{
  "num_attention_heads": 10,
  "hidden_act": "gelu",
  "rope_fraction": 1.0,
  "learning_rate": 0.00198,
  "weight_decay": 0.12,
  "batch_tokens": 131072
}
Each number is 128 + 24 x the weight over its row's rms, rounded and kept within 0 to 255. Layers, rows and columns count from 0. The size above them is the row's rms in percent of the matrix's.

# layer 4 attention query, 640x640, rms 0.0785, rows 46-48,110-112,174-176,238-240,301-304,365-368,429-432,493-496,557-560,621-624, columns 400-479
size [ 97 102 105 103 114 101  93 106 101  74  83  90  95  92  95 101 107  82  93  94 102  90  99  93 102  96 101 107  94  92 100 101 100 109  85 100]
[[161 107 167 111  95 115 137 177 136 167 135 148 142 144 130 145 138 191 154 124 133 172 153 109 137 104  70 124 114 190 158  92 116 141 113 123 115 183 114 139 159 152 101 130 173 171 128 124 160 123 121 111  92 115 123  93 126 136 172 148 154 140  70 110 146  92 102 103 126 141 122 128 138 164 134  86  98 144 104 123]
 [ 98 163 164 153 138 105 119 111 129 149 153 174 139  75 160 144 127 195 113 159 122 172 120  89  98 134  99 124 158 105 115 122 141 101 123 132 146 134  80 166 114 145 154 152 122 110 118  98 102 158  92 114 145 128 144 134 104 121 104 154 134 110 103 154 123 123 119 109 154  80 123 145 119 147 135 102 143 134 146 138]
 [162 149  95 125 140 163  97 121 134 167 145 167 136 150 130  79 124 162 112 132 144 143 128  91 127 155 115 126 127 157 148  93 110 167 118 145 108 117 119 117 124 132 149  87 113 114 121 124 122 163 139  74 164 122 142 106  98 126 136  99 161 111  96 127 110 140 180 122 136 152 133 151  99 131 110 110 114 131 172 116]
 [152 116 120 146 141 133 154 206 106 160 129 125 144 141 135  81  73 146 150 156 105 139 127 166 115 124 158 108 127 134 117 104  99 110 132 126 100 163 148 154 107 179 135 150 187 154 107 113 126 133 129  95 177 146 109 127 109 149 140 175 151 125 131  96 108 145 127 118 144 108 134 155 108 103 143 121 139 136 159 148]
 [127 127 116 154 123 177 110 128 147 164 122 141 114 100 104 127 112 106 163 110 120 136 122 128 120 148 153 110 146 111 101 117 128 166 121 126 123 102 155 107 135 122  92  91 134 127 143 106 132 145 107 179 136 166  83 156 132 101 118 141 136  97 125 120 132 130 184 173 108  98 154 147 113 166 130 124 137 105 106 153]
 [176 141 117 190 127  93 117 147 111 115 101 191  94 121 210  92 136 139  96 136 164 115 139 168 115 115 121 140  90  88  90 117 115 140 118 146 103 138  95 159  97 133 130 126  81 146 153 138 121 112 110 112 109 128 106 130 163 125 117 151  98 154 138 156 126 128 127 117 157 150 121 114  87 124 119 147 143 129 147 132]
 [ 96 116 105 130 146  93 134 116 137 150 131 128 116  96 138  95 130 156 117 115  86 142 145 153 173 132 126 160 153 163 144 160 124 146 144 126 156 147 113 134  92 165 162 164 139 110 123 119 133 131 101 116 136 146 122 113 122 147 120 138 153 121 128 116 166 125  99 111 139  95 129 139 168 123  86 124 125 122 119 117]
 [117  95 127 127 120 106 110 118 134 153 102 140 124  91 137 141 133 125 104  74 113 140 161 129 126 128 131 137 109 169 137  95 122 140 126 143  76 119 130 159 116 125  62 108 115 116 128 124  99 101  94 169 130 127 101 151 118  90 129 126 128 114 152 126 111 102 163 162 128 122 150 122 123 163 120 149 113 134  86 144]
 [ 93 163 103 140 125 136 150 116 122 106 164 139 106 142 102 106 100 124 135 135 153 147 138 120 166 120 105 145 144 137 122 135 147 124 104 139 118 181 107 152 122 146 145 141  68 149 133  99 116 126  99 108 138 132 142 119 122 126 145 135 133 145 119 121 145 118 121 169 128 131 125 129 135 124 171 148 122 151 153 115]
 [139 162  88 178 135 133 163  96 130  94 133 121 120 150 133 113 124 114 127 123 103 122 180 173 141 125 138 149 127 122 126 127 113 106 130 146 134 143  87 135 121 101 121 113 163 134 140 159 143 156 131 118 127 138 111 135 141 112 125 183 115  71 110 112 117  95 149 138 163  93 109 139 183 136  84 160 115 100 143 131]
 [ 82 137 124  74 128 132 129 139 146 134 126 165 126  76 118 174  91 168 147  66 150 146 141  83 124  98 120 135 122 128 125 124 174 160 131 114 125 138 137  58  83 132 124 154 121 104 133 142 153 114 112 117 104  99 161 117 120 100 157 151 118 160 124 140 130 124 140 155 151  89 116 112 117 128 153 109 118 146 105 118]
 [125 124 121 142 113 163 141 150 120 138 120 106 134 133  97 158 133 140 141 100 139 113 129 136 129 142 117 119 177  88 150 111 152  97 151 114 115 150 170 112 133 120 114 131 112 151 159 114  90 133 112 169 122 130 128 143  97 125 133 150  85 161 157 133 113 157 111 117 151 122 131 111 124 164 126 111 144 118 143 113]
 [ 97 125 102 131 145 132 117 139 126 109 126 170 141 178 134 179 123 208 115 143 112 102 110 131 114 130  70 125 142 138 139 138  91 141 110 118 129 162 164 102 116 128 137 129 116  80  89 163 163 101 129 119 152 149 124 151 139  91 102 110 148 142 122 119 140 122 165 111 178 133 131 126 129 147 141 143 125 136 120 146]
 [193  84 150 125 109 108 174 150 119 138 124 129 104 162 128 125 149 144 149 153 114 144 129 119 143 105 151 165 108 145 158 106 144 136 154 138  99 167 110 108 130  99 136 139 120 137 123 131 116 130 162 154  98 112 134 128 140  93 147  79 133 137 128 139 138  86 143  94 115 123 115 148 152 204 129  98 113 170 151 120]
 [161 136 102 180 125  92 113 154 148 132 111 120 145 126  95 123 133 154 140 131 128  95 144  80 138 101 145 161 102 137 100 115 143 155 132 133 169 106 150 114 145 110 122 105 164 103 128 105 161 167  84 122 143 105 137 139 136 115 138 133 141 112 102 140 134 150 139 190 114 107 133 110 115 142 133 110 127 120 171 132]
 [150 122 146 171 144 110  99 156 113 166 106 187 160 152 146 150 123 182 101  89 110  94 113 100 136 143 116 166 112 131 114  88 134 140 122 115 143 118 128 112 129 144 129 118  72 154 187 137 142  94 103 139 131 105 116 110 137 108 149 142 120 100 144 118 125 129 156  92 136 127 141 158 100 140 103 118 139 132 138 105]
 [121  84 129  93 144  76 157 121 122 148 106  79 109 117 115 187 140 161 159 128  81 163 104 127 130  88  99 155 141 164 133 126 137  86 132 119 129 131 132  97 136 154 159 149 172 112  84 147 139 108 116 153 100 114 117 107 107 150 107 121 141 136 124 122 140  95 129 110 134 143 114 154 174  76 138 119 107 134  96 124]
 [126 109 113  99 129 144 113 103 127 143 126 124 107 112 183 100 110 136 126 128 104 130 157 107 139 155 182 123 129 117 101 116 137 109 163 141 160 118 130 115 102 131 120 134 127 153 104 141  97 127 138 104 114 103 123 168 108 137 128 114 133 141 148 116  93 121 114  82 168  77 122  96 118  92 146 123 160 149 162 127]
 [127 156 158 163 145 117  87  94 141 138 159 136 108 134 115 145 102  95 123 130 146 125 107 110 144 173  90 122 161 130 130 188 109 106 127 131  93 140 117 131 130 177 108 121 146 144 101 132  99 112 143 118 138 134 147 146 100 146 109 146 127  93 151 161 212  92 104 136 162 128 134 101 130 161 157 131 126 151  64 118]
 [144 175 146 118 137  98 135 109 130  97 117 166 173 122 158 132 109 105 139 116  93  80  98 154 132 150  94 126 109 153  81 134 132 132 130 184  92 110 112 127 115 146 115  91  94 130 114 156 123 141 128 141 206 152 104 126  85 110 138 131 142 176 180 118 136 119 146  81 155  96 129 129 117 111 111  98 113 146 158 126]
 [121 174 157 111 141 110 151 111 121 134 125 139 117 155 198 127 121 152 150  80 124 143 127 136 125 109 110 144 133 136 127 154 124 156 133 117 106 156 164 135  57 132 165 142 124 128 114 159 123 108 173 123 136 144 102 151 104 103 114 126 168 168 130 140 114 103  81 130 129 132 127 126 145 121  71 161 120 144 126 116]
 [149 138 131 138 134 142 155 145 119 115 127 123 142 138 114 113 115  96 119  94 143  82 110 160 117 117 128 114 169 100  99 128 150 164 137 135 160 156 122 140 126  95 144 153 123 112 120  90 101 122 134 115 137 169 116 152 131 126 111 140 102 183 157 123 151 151 146 115  80 120 136 149 135 142 168 132 111 137 186 110]
 [ 95 122 125 107 126  73 106 114 150 150 130 113  86 137  73  80 132 123 100 163 140 106 136  97 116 131 137 136  86 113 160 141 120  85 116 126 133  93 154 145 185 120 127 109 137 164 159 152 116 123 145 149  99 122 147 135 146 114 141 166 134 144 154 130 179 121 121 134 143 149 138 135 116  68 159 104 100  80 140 131]
 [143 134  86  84 121 120 132 139 140 151 148 140 110  76 181 121 100 148 113 115 157 151  90  94 132 121 136 139  87 177 136 107  97 141 128 122 190  79 116 135 110 135  85 126 113 160 119 115 117 145  73 151 150 148 105 175 117 114 149 128 122  91 151 126 130 127 117 136 125 161 125 188 136 100 120 133 135 106 138 131]
 [100 135  81 154  96 147 148 139 115 154 133 122  98 172 160 169 138 132  72 111 132 164 136 111 118 168 137 116 155 114 139 115 107 114 151 119 109 147 133  80  90  61 170 112 153 136 127 128 111 184 153 146 123 169 153 154 161 126  82 167 144 138  87 105 145 142 108  98  98 123 132 113 150 100 105 136 119 158 118 109]
 [170 108 112 141  99 159 158 153 125 151 123  86 124 109  93 119 135 140 141 100  82 107 147 131 133 158 138  96 150 176 108  79 101 103 142 103 173  95 209 122 114 147 121 119 130 144  77 141 123 140 167 120 143 153 155 143 127 117 116 156 135 131 110 156 114 139 148 155 124 137 119 149 133 153 129 151  99  96 126 116]
 [128 132  97 158 123 139 144 125 144 128 121 109 155 107 124 144 122 129 128 157 101 122 149 151 100 122 155 113 136  97 118 107 150 173 145 131  97  98 105 116 100  89 124 152 113 130  92 149 109 138 140 147 140 141 126 119 168 109 119 116  99 137 105 121 129 157 128 141 119 118 127 111  67  60 131 142 102 121 174 108]
 [132 125 125 113 125 125 193 137 113 164 141 172 142  78 142 100 113 132  82 136  98 120  92 117 111 147 127 178 120  92  97 111 172 108 111 131  94 120 147 171  96 152 137 140  88 129 131 157 112  84 134 133 139 148 100  93 159 132 109 105 153 166 112 135 140 131 164 145 164 147 116 123 129 110 125 127 103 136 111 123]
 [172  99 128  76 152 107 118 146 117  93 110 124  99 149 137 121 115 118  95 158 152 124 104 172 145 113 135 118 119  99 123  85 140 116 135 134 150 115 123 112  90 155 111 160 163 117 138 108 164 102 133  84 118 135 126 125 116 150 141 134 145 145 153 153 133 123 122  84  89  85 143 149 111 112 115  91 148 124 112 128]
 [142 113  94 121 128 204 110 115 126 148 135  85  91 124 106 135 146 115 101 136 121  96 155 134 128 133 131 127 108 158 163 133 118 116 144 126 166 103 128 118 124 138 110  89 164 118 127 148  99 144 157 155 133 119 116 145  95 113 137 119 137 132 145 128 114 132 136 157 144 152 148  84 143 147 145 110 123  94 105  89]
 [105 159 165 110 124  99 173 120 132 119 121 105 142  89 142 141 142  99 136 115 156 163  90 172 125 111 119 103 110 152 120 158 172 125 120 105 110 160 112  65 131 136 139 146 144 153  98 137 145 140 128 130 109 113 104 110  90 108 127 121 141 184 122 117 140 128 144 107 115 134 136 136 150  70  98  95 152 135 122 133]
 [142 147 149 152 118 136 119 163 137 133 115 163 141 105 111 130  87 113 154 101 131 128 170 121 152  91  99 134 167 161 149 129 141 123 138 135  95 110 138 110 146  90 156 156  77 177 102 112 192 124 118 119 139 106 109 129 180 145 131 117 102 122 124 100 159 113  99 133 148 123 132 127  82  83 130 133  97 124 145 115]
 [100  92 131 140 126 111 168  88 126 124 108  83  89 118 177 155 165 130 125 120 110 146 130 145 127 129 132 159 121 101 171 174 126 131 125 130 101 110 115 118 142  63 101 157 161 131 100  86 177  99 109 194 129  93 137 124 123 100 100 169 130 134 159 154 129 123 122 145 108 112 126 158 142 124 119 135 116 157 111 108]
 [102 148 121 179 124 133 119  99 141 132 136 123 138 111 133 145 123 101 107  97 137  98 147 134 101 171 137 120 195 138 145 165 135 107 138 115 101  96 110 103 156  75 116 166 134 158  99 124 145 102 111 159 131 135 127 147 154 116 109 156 110 150 127 141 105 153 149 129 107 124 115 161 134 120 125 128  94 136 117 118]
 [152 133 139 193 130 106 157 113 148 137 113  70 107 112 136 103 126  46  84 115 126 160 159 159 122 124 142 145 122 170 144 108 149 103 147 133 139 149  86 123 139 159  99 129 123 143 147 102 144 115 102 160 141 124 132 138 107 107 124 142 162 138 119 139 141 119 146 139 131 142 132 148 140 115 141 102 111 133 134 129]
 [142 109 112 172 146 168  80 173 125 113 149 110 167 119 111 153 125 103 112 129 124 111 132 139 119 129 133 147 123 144 131  99 127 128 125 140  62 117  92 171  95 116 117 153  90 145 143 106 137 125  99 148 136 139 144 126 158 124 131  91 119  95 106 136 108  87 102 124  84 205 121 162 119  91 123 138 122 126 126 121]]
# layer 4 attention key, 64x640, rms 0.0586, rows 45-48, columns 400-479
size [ 98  97 104  97]
[[121 126 111 119 139  87 116 135 121 136 113 108 127  99 122 125  91 147 134 103 143 134 130 178 141 153 115 144 125 117 131 111 169 134 123 151 146 135 121 167 165  84 123 101 190  68 118 153 128 101 101 185 139  99 103 129  89 132 135 134 101 171 135 159  86 124 116 107 140 142 111 109 153 107 130 121 125  93 135 109]
 [ 98 141 138 110 164 146 118  88 135  91 174 130  97 163 138 118 109 140 117 118 127 143 109 106 100 126 157 144 112  93 165 114 128 100 102 133 139 144 123 127 149 131 149  98 114 121 178 138 146 147 107 145 152 103 169 109 118 156 136 121 143 115 170 123 147 159  86 116 115 123 151 119 158 139 139 111 115 102 108 142]
 [124 148 170 100 130 111 136 105 101 136 171 136 115 155 115 148 142 152 110 148 130 132 117 104  55 140 162 122 117 108 161 136 141 120 146 113 113 139 120 124 135 112 122  85 181 196 153 101 145  65 119 152 119 108 111 116 115 157 178 117 119 106 125 129 145 163 131 111 128 138 137  80 148 121 143 125 170 157 117 101]
 [ 99  83 166 131 124 126 134 144 144 164 132  83 131  93 137 167  78 114 141 129 106 159 139 122 144 136 115  97 105 139 174 207 140 178 145 107 126 159  93 134 100  97 133 144 131 108 130 140 122 126 146 122 113 134 113 144 163 112 123 130 142 127 156  93 142 125 120 189 153 164 131 108 134  94 139  99 146 139  75 142]]